Each number is 128 + 32 x the weight over its row's rms, rounded and kept within 0 to 255. Layers, rows and columns count from 0. The size above them is the row's rms in percent of the matrix's.

# layer 8 MLP gate, 704x256, rms 0.0909, rows 253-319, columns 192-223
size [103  96 103  98  98 104 107 100  89  96 102 107 106  99  99  83 102 101  93  97 103  98 110  90  97 109  96 108  82 100 105 108  98  98 110  94  94  96  90  84  89 103  97 102  94 101  94  96 100  99 104 104 109 100 111 114  97 104  99 106  99  88  96  92 105 102  94]
[[ 88 168 122  49 127 123  90 120 147 135 161  97  70  80  72 105 180 125 176 124 135 168 113 106 129  69 125 180  90 188 125 110]
 [116 163 130  73 119  67  77 180 149 156 131 158 125 122 158  81 166 111 118  91 156 112 125  88  92 113 117 131 116 132  87  38]
 [131 159 210 107  90 164 146 116 153  80 164 157 153 130 129 149 185 142 100 152 155  85  95 136 185 144 130 108 133 139 128 132]
 [161 124  82 153 152  85 125  80 139  94  84 111 170  89  60  60 149 127 138 180 152 138  95 130 154 142 156  98 132 133 157 158]
 [129 138 159 117  50 131 170  68  46  60 173 121 147 136 120 150 117 147 147  82 145 152 141 126 177 150 167  95 124  63 198 191]
 [166 134 110  71 131 150 144 175 116 104  87  85 172 131  59 102 141 124 125  75 127 129 103 160 147  41 138 126 151 162  97  95]
 [158 160 144 117 208 122 191 134 111 124 186 129 169 148 143 157 176  72 123 137 125 197  97 106 101 128 138 149 106 109 103 146]
 [175 118 109 102 111 127  79 121 155 147 137 116  72  95 125 116 110 143 129 146 115  73 186 137 130 160 132 129 130 109  97 154]
 [ 97  90 116 124 178 104 103 107 108 120  88 182 127 173 162 141 218 203 132 127  75 131 137 128 116 110 172 133  97 146 188 170]
 [169 165 128 203 162 153 138 127 155 144 150 159 153 109 104 128 135 158 159 156 140 102 203 114 148 146 131 208 180 180 168 153]
 [154 105 163 111 128 153  99 108  92 131 176 102 143 146 144 130 125  92 121 147 195 131 147 149 150 115 129 146 140 108 111 147]
 [158 118 184 130  85 168 120 135 177 138 130 164 102 143  88  64 167  86 154 133 160 166  72 185 145 105 174  64 159 140 113 152]
 [179 139 156 105  97 107 119 180  72 118 174 134 142 120 134 144  84  48 148 117 137  81 122 189 130 144 113 135 122  62 162 110]
 [141 155 148 162 138 101 157 148 146 132  99 164 101 134 187 149 104 139  65 149 150 100 187  82  87  87 151 131 127 149  94 159]
 [ 80 161 115 167 119 126 147 163 110 104 147  85 135 148 130 160 135 153 190 186 101  95  68 125 141 161  93 185 102 147  95  80]
 [ 86  72 104 106  89  87 130 213 130 158 110 135 121 110 132  97 109 191 168 124 101 108 168 121  95 186 113 152 109 137 142 110]
 [144 162 161 122 101 163 171 169 136 153  88 151 181  99 119 162 165 130  86 127 175 172 185  91 181 176 139 157 115 124 133 162]
 [119 155 121  91 151 114 143 141 178 199 117 150  79 183 132 107 142 113  91 134 175 198 107 127 109 105  95  81 117  97 103 170]
 [109 142 116  86 124 143 106 202 117  89 103 128 172  79 161 146 128 114 101 150 195 135 142 112 117 108 157 157  78 130 121 114]
 [185 161 126 120 144 172 149 172  92  93  72 177 179 171 163 155 182 126 125 183 137 103 161 122 122 147 112 102 129 129  62 134]
 [166 121 107  95 122 122 129 166 101 133 144  77 146 111 114 123 179 146 115  75 138 125 126  97 163 146 109 142 127  84 185  70]
 [125  78 116 160  86  90  96 140 149 120 168 123 140 123  74 128 143 110 173 150 106 132 121 154 111 128 109  56 109  85 115 103]
 [128 126 149 102 117 132 182 150  86  86 160 141  30 139 141 124 165 141 151  55 132 148 119 144 122  46 153  93 180 162 125 135]
 [157 135 121 148 139 136 112 159 116 119 130 157 150 129 104 137 122 114 135 152 159 155 143 173 171 153 141 142 229  73 144 168]
 [153  83 189 160 147 164 116 147 127 112 111 126 101 173 122 154 148 179 161 167  82 143 116 149 105 132  86  84 131 175 157 119]
 [152 145 199 102 140 149 146 100  93 104 127 125  73 146  92  98 112 129 142 130  50 158 175 121  86  91 195 127  84 132  78 122]
 [157 137 166 131 124 150 121 130 156  69 120 130 111 112 108  83  69  79 147 138 117 136 134  96 162 148  90 100  76 177 106 126]
 [141 162 146  28 123  96 134 173 171 119 194 152 141 139 118 133  81  86 159 149 103 145  83 202 144 108  90 127 104 119 119  79]
 [173  29 139  92 174 101 133 120 105 155  61 102 116 174 122 208  81 114 179 123 128 104  99 145 170  79 136 102 114  66 174 118]
 [125 150 125 111 130 152 204 168 107 158 144 137 157 142  80  69 127 125 111  92  61 115 124 131 115 144 105 143 110 152 175 140]
 [159 149 147 140  97 116 100  84 111 138  76 101 138 137 151 120 103 102 150 161  93 120  70 130 165 152 136 172 104  91 173 131]
 [ 91 119  92  78  88 156 143  54 134  66 152  88 149 135 180  51 166 168 156  96 144 148 179 173  96 111 159 111 117 143 128  80]
 [124 144  97 102 125  87 128 168 140 142  75 122 190 125 159 146 153 159 110 106 124 138 117 149 157 129 114 121 179 168  68 114]
 [155 111 137  86 112 172 140 120 161 132 100 106 116 131 109 169 113 144  65 139  85 106 131 118 163 170 128  69 118 109 106 118]
 [113 148 139 167 155 140 133 128 134 103 128 153 131 116 111 133 128 148 130 119 128 196 138  99 169 126 175 142 130  80  86 120]
 [172 157 101 104 131 108 163 121 125 132 122 124 133  74 110 150 197 107 155  92  90 135 176 210 160 224  72 108 113 128 165 163]
 [135 187 137 139 132 142  88 156  92  90 161 130  94 156 148 167 179 107 105 143  81  99 124 136 189 124 106  82  84 145  55 106]
 [128 152 141 167 122  93 139 120 139 131 125 176 152 108 178 103  87 168  58 130 121  82 151 155 176 141  88 165 107 104 183 147]
 [140 173 170 148  99 123 119 108  69 118 145 150 107 128 153 131 117 136 136 198 126 115 109 158 108 159 114  77 103 190 101  64]
 [107 113 119 138 129 134 138 149  99 109 130 115 150 115 166 116 106 172 140 132  96 170 168  71 133 156 100 150 127 137  89 158]
 [130  93  55 114  51 160 193 117 105 106 109 125 110  92 146 174  98  60 118 122  81  93 174 134 158 165 136 131 143 129 114  76]
 [169 125 156  88 120 146  67 137 111 137 137  82  72 116 148 127 132  96 148 111 128 124 147 128 112 186 174  72 115  82 171 105]
 [ 33  81 102  98 139 116 118 174 162 106 132 104 108 139 168 122 127 165 132 162 129 139  63 158 140 162 156 125 107 127 109 115]
 [126 150 134  97  88 108 144 126 126 101 178 138 131 166  97 171 106 100  91 162  92  83 164 135 188 209  91  80 115 154 132 130]
 [135 111 112 125 154 124 149 166 118 158  83 150 119  34  84 120 128  93 137 162 142 120 168 174 142 116 169 135 108  99 168 191]
 [106 126 156  90 115 127 179 143 122 120 146 119  86 120 133 175 113 135 136 134  50 154 131 145 191 116  83 159 162 130 138 140]
 [195 100 160 114  93 156  95  89 125 128 133 168 140 115 127 121 145  89 186 104 136 170 109  80 104  95 149 114 120 156 218 189]
 [121 137 158 125 124 148 148 108 143 114 117 161  68 156 111 119 122 121 137  86 209 141 121 151 116  89 127 138 107  92 153 167]
 [ 97  99 128 141 107  89 120 149 172 137 109 137 132 146 157 131 101 143 161 178 100 119  72 141 102 133 111  90 189 125 109  44]
 [ 94 137 168 137  80 102 114 117 139 148 141 115 118 113 154  74 104 143  94 111  71 152 118  92 155 105 131 158  87 116 144 121]
 [121 155 136 139  72 119 165 158 109 140 125 132 156 170 135 151 135 122 153 143 184  65 154 159 136  91 180 120 165 156  91 148]
 [ 96  95 148 157 182 155 111 130  76  80 130  78 125  72  77 162 141 188 146 132 130 123 143 150 122 157 123 131 141  95 104  63]
 [119 130  99 136 132 127  85 141  97 145  82 119  78 162 141 240 128 101  71 122  92 125 134 170 172 139 145 174 159 174 159  72]
 [162 190  91  59  72 106 153 119 151 130  84 108 106 155 103 105 136 134 120 144 134 142 150 116 103 167 143 160 108 155  94 112]
 [220 124 106 117 124  97  89 123 153  63 158 131 124  81  42 164 164 175 135 105  79 112 157 141 135 158 116 125 103  61 141 100]
 [141 153 128 138 115 172  89 128  68 160 136  84 108  89 133 128 103 155 167 130 148 192 124 101 138  97 169 137 127  97 111  75]
 [176  76 192 139 148 158 137 164 108 114 137 136 127 185 120 123  89 129 132 100 172 133 155 147 155 134 118  92  87  95 187 159]
 [106 152 181 123 130 198 107 138  61 110 130  83 187 134  52 177 113 125 139 131  94  60 159 136 159 164 130 161 165 191 125 165]
 [125 143 130 104 202 168 155 102 146 191 164  89  89  97 124 159 138  99 149 144 114 186 124 154 135 148 141  87 135 138  43  90]
 [100 139 106 150 101 131 154  85 102  85 135 131 131 104 114 114 151  97 123  94 104  82 140  83 188 159 126  83 121 108 106 121]
 [122 162  84  96  99 138 123 167 157 108  92 160 134 124  53  85 160 138  88 134 166  95 112  85  68 171  80 100 133  92 156 137]
 [134 161 113 143 116 114 195 152 138 160 123  78 117 148 141 121  97 136 156  74  83 115 152  86 126  73 106 169 152 125  41  60]
 [ 99 156 123 146 108 157 108 122 130 135 193 149  93  78 140  85 114 138 103 180 178  94 131 163  94 177 174 111  95 132 122 173]
 [113 137 149 135 121  67  59 123 148 135 177 105 189 134 174 111 149 152 128 173 117 165 106 185 189  74  99 179 146 128 104  97]
 [185 125 113 118 129 156 132 139 144 143 152 110 133 187  77 152  88  48 167 148 114 119 151 124 127 157 125 133 155 174 105 180]
 [119 107 148 125 158 102  69  76 152  80 105 203  83  96 166  83 136 115 168  77 163 125 163 163 128 176 144 108 116 102 107 183]
 [140 104  66  86  61 185 164 154 117  86 100 120 144 111 152 112 153 146 131 135 216 106 109 105 149  74 102  91  91 152 131 184]]
# layer 8 MLP up, 704x256, rms 0.0916, rows 253-319, columns 192-223
size [101  92  99  98  99 104 102 101  88  91 104 106  94 104 109  81  96 105  92 101 107  91 104  90  98 109  96 110  81 100 102 100 102 101 106  95  89  98  94  86  92 103 103  97  95  99  90  98 100 102 104 103 105  99 109 107  94 101 102 105 101  94  98  93 100 101  91]
[[117 139  99 108 164  96 116 178 100 132 151 138 116 173 128 131 118 110 159  66 117 172 125 171 160 163 120 136 147 138 102 114]
 [178 141 160 135 197 147 121 126 124  92 115 171 179 120 117  97 101 111 135 140 176  85  88  63 101  92 184 137 100 127  87 108]
 [166 132 141 125 141  91 139 136 115  13  89 133 149 124 130 124 130 158 142 118 116 109 170 139 144 165 105 139 134 186 137 155]
 [164 115  93 132 160 141 115 179 142 181 102 152 123 135 171 109 109 172 161 112 174  93 172 132 143  99  91 108 129 122 150 132]
 [112 123 156 166  85 168 125 160 134 224 138 163 138 127 134  49 168 127 121 177 128  65  88  92 148 130 141  76  27 138 166 187]
 [119  76 142  92 129  99 148  78  57 174  80 148  95 134 136 190 155 118 138 184 174 104 145  67 159 102 124 208 174 109 148 157]
 [136  90 171 136 155 159 112 125  75 133 135  64 103  90 148 150 125 108 159 168 142 129  36 127 109 115 113 112 209 150 157 150]
 [112 138 142  98 183 127 135  73 163  52 106  69 101 162 115 160 143  71 111  97 103  60 138 145 119 122 133 154 147 167 127  96]
 [109 122 124 131 121 158 136 150 102 154 189  99 114 167 169 107 168 124 129 159 141 110 150 165 126 131  92 107  89 149  91 150]
 [159  95 106  77 104  70 101 142 125  81 143 112 149 188 102 148  92  57  89  67 127 132 147 114 157 108 157 187 115 162 103 174]
 [137 101 129  96 162 117 166 177 154 122 150 139 119 121 139 117 188 158 107 164  95 139  91 101 185 102 139 157 181 121 119 147]
 [109 104 169 139 132 163 140 148 146 111 138 115 132 191 152  97 173 121 151 145 153 123 133 173  93 157 107 161 162  98 128 163]
 [103 114 163 132 119 210 103 108 160 117 137 139 173 132 116 164 148 162  98 121  94  93 132 113 136  91 132 114 142 192  69  70]
 [ 97 124 122 146  96 133 132  79 125  87 141 116 159 160 121 114 109 160 134  99  77 188  78 136 156 123 146 216 184 110 146 128]
 [122 164 138 141  90 168 125 166 138  98 104 145 106 163 144 205  75 182  83 141  60 144 159 100 183 156  73 148 112 117 101 152]
 [141 114 191 124  95 129 150  83  81 104 121 162 125 172 174 159 167 157 113 148 154 154 177 151 133 133 126 126 114 165 103 102]
 [134 117  87 182 116 127 144 142 127 163  77 122  67 125 156  94 110 149 105 133 140  96  94 108 123 131 105  85 181 144  77 140]
 [174 163 172 120 167  72 119 173 118 169 132  87 126 116 127 131  91 123 163 156 112 130  77  84  73  79 149 108 103 154 131 104]
 [ 87 154  97 169 142 114 134 100 170 127 132 177 137 127 103 131 192 134 159 118 126 102 164  78 172 204 104 129 108  70 104 141]
 [ 83 185 171  68 104 168 115 110 129  70 162 159 129 156  77  89 114 174 152 104 161 147 152 113 165  93  75 133 130  99 115 152]
 [148 133  99 120  83 156 201 149 180  83 120 131 139 130  94 126 159 118 113 139 135 167  95 111 149 169 153 148 121 121 156 194]
 [117 149 145 166 131 134 133 115 209 120 112 108 143 100  61  90  65 129 143 110 182 174  57  72 143 102 150 137 122  75 104 115]
 [149 150 119 170 133 142 104 138 108 145 169 161 178 122 125  59 124  74 146 183 129 174  63 138  94 178  42 133  80  92 156 116]
 [214 159  92 135 110 102 108  55 104 103 145 177 152 157 112 114 108 183 142 136 129 231 130  88 125 116 131 132 168 113 154 165]
 [135 177 174 152 156  98  87 123  81 142 104 108 106 153 105  79 135 131 117 165 190 133 106 168 171 167 159 123 166 122 165 127]
 [ 75  86  82 158  94 180 130 118 121 119 178 135 130 119 155 157 114 162  54 108 111 111 121 110 200 119 104 187 104 135 130 134]
 [107 149  79 115 148 115 139 116  96 114  82 120  97 163 118 124 175  99 117 143 157 137 108 151 125 150 166 123 107 116 120 124]
 [ 75 127 116 158  98 144 152 151 179 178 148  88 111 145 126 143 127 141 100 151 155 137 184 143  54  77  99 143 121 124 138 180]
 [ 94  76 154 134 167 119 138 160 122 134 135 140 118  90 165  73 136 127  96  88 168 144 146 137 163 114 147 119 115 192 139  89]
 [165 102  66 150 121 121 142  86 130 119  96 120 164 188 156 121  75 108 119 133  55 100 141  79 104 150 115 147 100 170 140  88]
 [169 112 141 153 103 149 155 123 172  81 183 150  98 162 114 171 168 101 126 129 103 160 169 130  85 166 147 129 146 121 114 177]
 [140  87  86 140  69  82 163 141 152 217 151 160 112 215 108 165  89 125 117 116  91 146  98 138 117  82 148 101  90  99 161 147]
 [144 150 100  99 154 146 166 144 114 157 175 135 175  71 104 155 128 168 116 163  61 118 116 124 100 147 142 129  92 103 104  96]
 [144  96  93  76  81  83  89 183 150 144 143 141 116 127 178 119 139 179 106 156  94 104 157 156 143 168  72 115 119 158 142 100]
 [133 113 147 116 141  78 100  80 145 198  67 147  83 120 130 123  35  84 141 204 198  98  79 134 166 110 159 126 173 130 111 109]
 [112  98 163 164 126 133 131 186 157 166 134 145 151 107 106 113 154 143 136 133 140 109 112 133 143  59  93 133  69 159  88 123]
 [130  18 146 161  98 126 153 145 126  99 160 132  94 195 146 132 155  78  76 220 127  99 153 100 128  86 125 178  97 139 140 157]
 [154 115  97  78 148 126 125  65 108  92  79 102 169 192 175 172 136 165 111 107 121 118  94 137  78 116 145 118  90 202 138 128]
 [ 96  50 154 173 122 170 166 127 120 166 129 123 122 139  99 117 146 137 114 171  56 130 154 124  82  73  85  79 154 112 179 156]
 [107 227 113  70 100  95 121 115 127 128 164 179 111 122 124 161 112  81 193 142 151 143 148  96 161 105 142 104 129 143  95  56]
 [138 182 206 113 169 182  73  90  96  66  94  78 147 141  38 119 131  64 129 132  73 141 121 199 155  97 110 141  98 143 135 172]
 [ 93 154 167 108 174 168  99 103 129 106 119 123 146 106 157 114 117 147 153 122 115 158 121  90 175 149 128 111 121 193 218 123]
 [164 128 107 169 153 203 161  67 117 118 132 103 142  63  94 143 121  87 147 101  67 117 122 136 144 122 119 156 104 186 105  99]
 [177 135 108 147  81 129  92 127 152 115 141 124 210 122 146  28  79 136 167 135 203 177 139  74 156 148 163 147 116 111 128 121]
 [161 143  79 156 112 148 149 141 101 193  76 166 157 111 154 138 128 136 145 125 128 111 134 130 138  93 132 194 176 104 135 170]
 [ 90 133  81  87  74 123 137 159 104 111 116 121 142 103 180 146 178  88 157 184  84  94 157 128  57 135 123 167 234 133  94 144]
 [117 117 129 138 136 107 158 163 171 108 145 121 162 154 183 175 139 119  56 119 130 135 165 174 108 121 168 136 110 131 135 113]
 [160 163  79 100  95 128 178  82 154 112 109 141 161 126 186  64 138 106  83 148  63 139 136 188 168  88 112 118 158 105 162 149]
 [155  90 147 122 139 113  79 165 141 140 126 121 168 181  93 101 171  93 167 169 115 171 105 152 104 121 107 159  83 104  94 134]
 [121 120  93  76 190 116  99 125 171  76 109 138 169 121  98 147 102 152 141 130  93 188 122 115 117 129  59 159  83 169 141 104]
 [140 154 155 159 138 165  60 118  90 141 157  69 124 141 122 112 156  59 167  75  96 156 206 132 131 101 158 113 154 143  98 181]
 [121 105  65 159 134 124 112 119 146 191 149 118 111  96  77 111 125 109  94  93 157  83 190 161 104 142 119  56 120 152 179 161]
 [111 151 150 123  83 170 115 148 108  45 179 133 187 140 117 137  94 151 105 143 123 117 164 155 161 136 103 146 111 161  98 165]
 [ 68 160 162 117 111 176 133 118  92 111  92 125  67 140 128 125 120 139 171 116 210 149 122 151 158  98 177 100 145 141 102  57]
 [119 137 130  92 121 131 137 131 101 124 144 178  96 130 150 143  49 158 110 155 112 150  42 164 176 101 163  82  91 199 125 154]
 [ 85 124 151 154 101 147  97 130  97  77 112 141  95 121 118 160 121 159 103 121  96 103 113 125 147 135  97 106 159 141 105 140]
 [162 145 128 125 115 157 117 130 180 118  84  97 137 128 135 154 193 119 183 110 145  97 110 111 126 119 194 140 134 159 152 145]
 [121 143 133 159  56 131 139 172 123 141 154 160 112 117 173  74 106  73  84 104 156 158 108  95 148 134 143 132 122 120  78 140]
 [125 184  97  95 219 105  88 210  94 143 136 120 138 108  99 134 140 133  88 110  91 140 153 121 114 133 177  97  82 132 121  92]
 [ 76 183  88 140 175 144  78 139  97 114 165 109 188  82 105  80 185 133 120 161 133 138  80 170 158  91 149  70  86 148  95  54]
 [ 59  91 179 134 105  84 129 112 158 149 146 128  81 150 137  60 108 116 194 114 144 125 119  87 126 137 147 144 121  94 135 138]
 [141 199 139 125 139 130 104 117 152  65 110 150 162 145 153 143 181 148 130 154 145 139  58 174 154 116 190 103 133 134 116 121]
 [ 70 144 102 140  53 144  95 107 135 112 111  92 148 149 138  77 137  75 111 128  99 133  93 126  88  82 201 117 162 146 142 120]
 [117 140 170 148 119 170 170 103 154 151 158 138 129 132 138 129 137 111 133 175  68  87  89 132 116 147 117 178 149  70  83 146]
 [197 127 115 117 100 176  90 165 112 123 162 104 133 140 143  66  70 198  69  83  99 116 101 105 136 104 162 105 106  76 157 120]
 [155  94 133 182 149 127 132 116 104 110  71 135 154 106 121 125 136 103 158 129 150 163 155 144 135 139 117 102 146  99 111 178]
 [147 146 153 142 153 107 130 103  81 133 105 178 119 185 137 142  91 172 132  99  72 133 148  74 142 182 166 104 141 126 146 158]]
# layer 8 MLP down (transposed), 704x256, rms 0.0866, rows 253-318, columns 192-223
size [106  98  97  98 104 102 101 105  87  96 101 112 107 102 104  84 102 103  95  99 104  97 106  93 100 109  97 106  86  98 102 102  99  96 104  96 102 100  96  87  92 104  99 103  97 108  92  98  99  97 104 110 106 101 113 107  97 105 101 100  97  98  92  89 102 101]
[[143 153 140 154 117 110 209 173 164 150 133 154 113 137 102 129  81  67 132 143 126 118 103 111 105 170 103 106 144 154 105 113]
 [195 112  95 106 107 123  75 144 122 192 135 112 181 135 172 112 172 127 170  76  92 130 137 130  67 170 151 125  80 120  71 117]
 [157  95  85 133 158 168  97 141 177 156  99 135 123 167 117  99 132 151 104 112 120 138 174 166  77 163 164 158 190 180 127 154]
 [119 133 123 158 146 136 106 131 132 120  89 122 148  99 112 169  94 157 162  67  90  96 128 137 174 109 174 133 126 101 148 127]
 [ 87 144 131 107 137  60  92  80 127  97 157 109 126 127 130 198 111  85  99 104 107  68 130 174 130 125 186 131 121 200 128 145]
 [125 112 121 113 183 105 160 204 111 148  68  85 127  94 104 131 136 122 128 144 155 111 111 157 140 169  98  85 196 146  74 180]
 [108 147  99  63 131  82  73 173 130 140 143 155  86 114 121 131 156  90  90 131 125 159 101 172 152 136 151 116 182  61 112 134]
 [ 42 157 106 199 142 115 216 110  91 149 109 148 144  73 144 138  96 119 173 181 136 153 140 157 157 143  96 112  64 114  96 124]
 [135 163  86 133 165 100 158  68 111 113  77 177 101 104  84 114 134 188 190 161 168 161 132 171  75 169 105  88  67 138 155 155]
 [170  71 138 132 156 179 163 128 110 171 119 127 111 130 126 139 179  84 196 143 127 152 164 132 131 178 217 189 141 142 108 123]
 [ 49 128 128 157 144 120 115 152 134 152 142 110 116 113 130 137 152  78 132 150  75 161  75 110 105 117 100 145 100 111  54 161]
 [109 166 184 173  38 104 157 133 127 197 111 146  95  67 123 122  98 145 108 134 128 119 117 142  89 144 108 130 139  76 146 112]
 [115 105 178 112 104 130 147 159 113 172 207  69 158 115  99 151 100 132 130 141  89  95 119 154 121 105 121 182 136 133 125  68]
 [177  87 112 115 145  97 111 135 169 139 119 187 122 180 121 139 159 168 149 189 136 160 109  97 129 131 132 144 144 126  87 110]
 [132 115 118 160 219  67 145 125 140 133 153 100 149 143 119 108 150 135 150  68 134 144 109 169  97 104 191 119 140 141 102 129]
 [161 102  95  99 171  91 171 161  58 160 116  87 140 121 111 142 128  93  93 202  99 108 123  93  77 181  47 125  77 165 132 102]
 [111 154  75 110 164 101 110  33 144 119 155 110 160 109 153 108 116 141 129  60  79 144 103 150 141 129 152  90  90 132 145 125]
 [ 50  84 113 118 113  92 124 140 158 158  91 166  79 144 153 105 160 146  95 112 168 150 183 115 131 127 108  86 144 131  80 128]
 [167 123  89  90 126 107 111 190  98 109 134  85 186 127 139 149 130  96  50 107 130 159 151 128 156  42 184 181  93 187 132  90]
 [152 125 124 177 130 132  53 157 150 144 125 100 162 115 116 102 122 121 150 162  57 138 120 159 114 100 180 136 138  84  95 101]
 [ 91 157  75 103 150 158  62  89  52 151 130 116 171  97 102 133 144 189 138  86 127 146 172  94  80 132 150  94 118 160 128  88]
 [136 144 105  71 142 120 115 140 162 140 126 105 111 123 148 196 132 131  75 130 118 108 179 102 133  96 191 160 116  92 114 176]
 [139  80 141 121 151  91 102 105 137 142  97  41 130 176  96 200 181 145  99 105 161 107 168 168 191 141 148  92 165 160 180  71]
 [108 106 148 100 105 151  89 116 173  51 129 116  92 163 138 111  93 164 140  58 137 151 172 124 105 159 100 127 104 148 200  57]
 [197 127 143 101 176 160 157  75 149  41 167 138 160  91 141 147  97 117  76 156 113  91  94 157 128 111 103 118  92 112 145  91]
 [ 49 178 200 157 154 106 150 180 115  91 126 161 197 112 111 141 119 153 115  85 126 159 177  93 156  91 116  72 162 123 125  77]
 [129 164 151 141 144 125 151 149 187 146 151 130  85  90 153 106  87  97 107 133 147 177 141 105  93 129  37  86 112 132  99 126]
 [205 158 191  65 119 134 100 112 161 123 123 149 130  99 127  71 106 132 138  80  53 101 135 122 120 129 143 154 173 170 116 105]
 [110 135 131  43 140  85  77 180 162 200 131 156 138  75 182  80 130 114  91 127 147 182 128  54 123 107 177 138 126 109 112 142]
 [177 172 119 124 176 114  95 121 161 103  91 137 113  97 136 118 149 138 119 122 162 134 133 125 112 129 155 106 114  76 141 143]
 [ 98 137 151 146 133 174 117 124 109  90  62 144 150  86 140 131 122  72 120 123 120 132 151 118 107  87 118 147 115  83 136 149]
 [155 198 100 129  59 124 120 123 127 141 140 145 144 178  97 142 150 168 111 124 105 146 131 166 116 105 168  98 184 129 115 117]
 [ 68 111  90 140  98  93 133 115 136 155  66 165 111  98 163  97 184  67 124 110 185 141 144 129 181 113 148 113 109 126 129 114]
 [115 128 100 117 145 129 142  88  97  99  77 106 123 147 138 120 182 133 135  92 142 131 106 126 129 126 184 101 103 104 118  97]
 [119 153 139 167 133 107 130 123 154  91 156 123  84 180 135  98 174  56 145 127 155  42 186 163 120 110 100 130 123 144 116 137]
 [ 90 165 139 169  76 136 164  79 125 112 156 111 178 168 166 160 109 110 109  62  76 125 125 160 126 112 145  32 166 103 148  73]
 [105  58 120 131  84 204  91 174 227 134 125 122 171 157 154 103 105 142 144 164 148 142 160 112  96 125 118 195 211 122  97 136]
 [181  89 129 155 169 110  64 155 143 167 158  68 194 152 142  87  97 104  82  95 109 115 130 139  64  97 117 111 129 121 119  48]
 [132 146 150  77 113 157 152 129 113 122  70 126 101 101  83 122  82 119  65 177 128 113  99 168 143 103  97 147 172 126 102 133]
 [153 113 153  66 161  93 150 139 164 136 129 140 118 109 103 125 137 127 120 127 130  90  98 121 102 142 144  84 162 134 167  70]
 [128 112 136 112 139  73 150 140 130 167 204 183 114 152 144  99 111 120  70 118 141 102 108 139  27 104 160  50 154 123 107 176]
 [173 159 146 164 123 150  92  93 116 147 101 140  87 151 166 169 111 158 139 123 130 108 135 116 136 125 153 138  96 164 116 116]
 [142  79 118  90  93 115 140 157 124 130  97 149  93 131  56  69 125 138 140 201 165 136 126  84 159  77 128 154 129 136 149 179]
 [117 130  57 121 102 142 143  99  82 126 164 112 138 151 151 124 151  78 103 108  86 175 170 125 137  95 153 108 115 155 141  79]
 [138 162 118 110  72  57 139 136 137  86 179 159 134  87 131 168  94 140  64 160 107 148 102 184 195 159 122 174  80  82  82  89]
 [ 71  85 142 155 143 112 154 123  81 163 116 133 149 141 159 125 116 162 120 162  92 119 127 165 184 107 143 136 136 100 137 148]
 [128 133 108 110 120 170 123 152 160 103 143 111 112 187 103  81 156 177 142 110  73 118 185 125 101 118 155 182 123 130 154 138]
 [152 184 105 138 109  78 163  97 103 110 116 125 105 146 144  98 122 151 111 123 106 138 159 145 167 124  72  76 105 169 161 111]
 [123 126 152 172 144  82  84  99 130 144 100 172 114 123 147 108 132 148 172  92 144 100 124  79  93 143 102 115 165  76 176 178]
 [136 102 138 102 150 141 106 121 126 127 100  92 107 129 104 117 172 139  96 149 176 134 169 148 185 156 118 127 177 122 145 122]
 [125 121 171 179 127 122 163 130 157 137  91 159 107 156 120 152 171  96 168 111 132  92 137 132 143 104 118 122 116 146  92 151]
 [ 91 117 157 224 130 111  98 143  88 135 129 131 129 164 155 106 159 138 124 173 126 106  90  70 125 147 123  78 117 135  92 168]
 [105 112 172 170  95 142 170 103  97 183 113 140 158 117 149  59  67 125 110 104 107 158 157 146 144 164 100 144 206  94 105 107]
 [121 176  98 173  95  91 159 127 224 132 129  97 165 128  64 125  93 124 107  92  93 119 146 148 126 137 126 158 129 135 152 189]
 [111 119 150 165  97 113 139 102 185  88 151  97 121 119 111  53 124 194 125 111 133 173 122 115  89  85 118 144  76 112 178 171]
 [117  88 112 133 138 145  92 140 125 170 138 123 196 116 147 150 142 117  87  78 184 138  91 122  76  92 113 174 121 114 163 169]
 [129 136 105 135 143 127 127 154 135 141 123 151 120  60 182 183 136 120 159 103  93 115 103 107  83 126 169 139 184 156 118 100]
 [ 60 178 109  90 123 114  82  80  63 132 108 167 161  40 217 166  80  96 125  67 155 155  93 170 120 121 123 154  91 112 148 121]
 [ 99  90 151  76 135 102 127 129 140  63 100 149  92 124 150  87 152 152  98 130 176 132  72  96 177 143 153 177 153 174 144 146]
 [160 116 112 136 104  84 137 122 131 133 207 166  76 193  88 164 149 123 179 149 113 139 179 167  96 107 159  95  85  93 148 128]
 [170  95 123 169  98 121  40 110 149 109  87 105 157 141 142 155  94  66 100 138 125 122 132 167 148 127 166 173  85 192  79 127]
 [108 104 160 137 103 158 152 159 169 129 119 138  45  87 104 123 103 104 127  60 131 141 114 138 112  84  74 197 190 186 192 131]
 [144  94 139 142 117 128 133 113 127 168 144  90 213 137 102 113 154 144 128 129 116 125 116 118 147 122 128 129  85 115  94 103]
 [137 103 158 148 115 149  97 170 164  98 135 126 101 110 178 139 106 115  92  54 171 160 134 108 140 125 146 107 160 196 118 109]
 [102 123  73 146 151 100 184  99  77 190 131 184 137  92 138 115 155 150 113  93 148 162  81 170 108 101 133  51 136 148  93 158]
 [122  98 128 158 128 108 111 112  97 119 137 159 116 115 140  70 125 158 114 100 142  73 140 179 167 116 122  95 134 119  98 138]]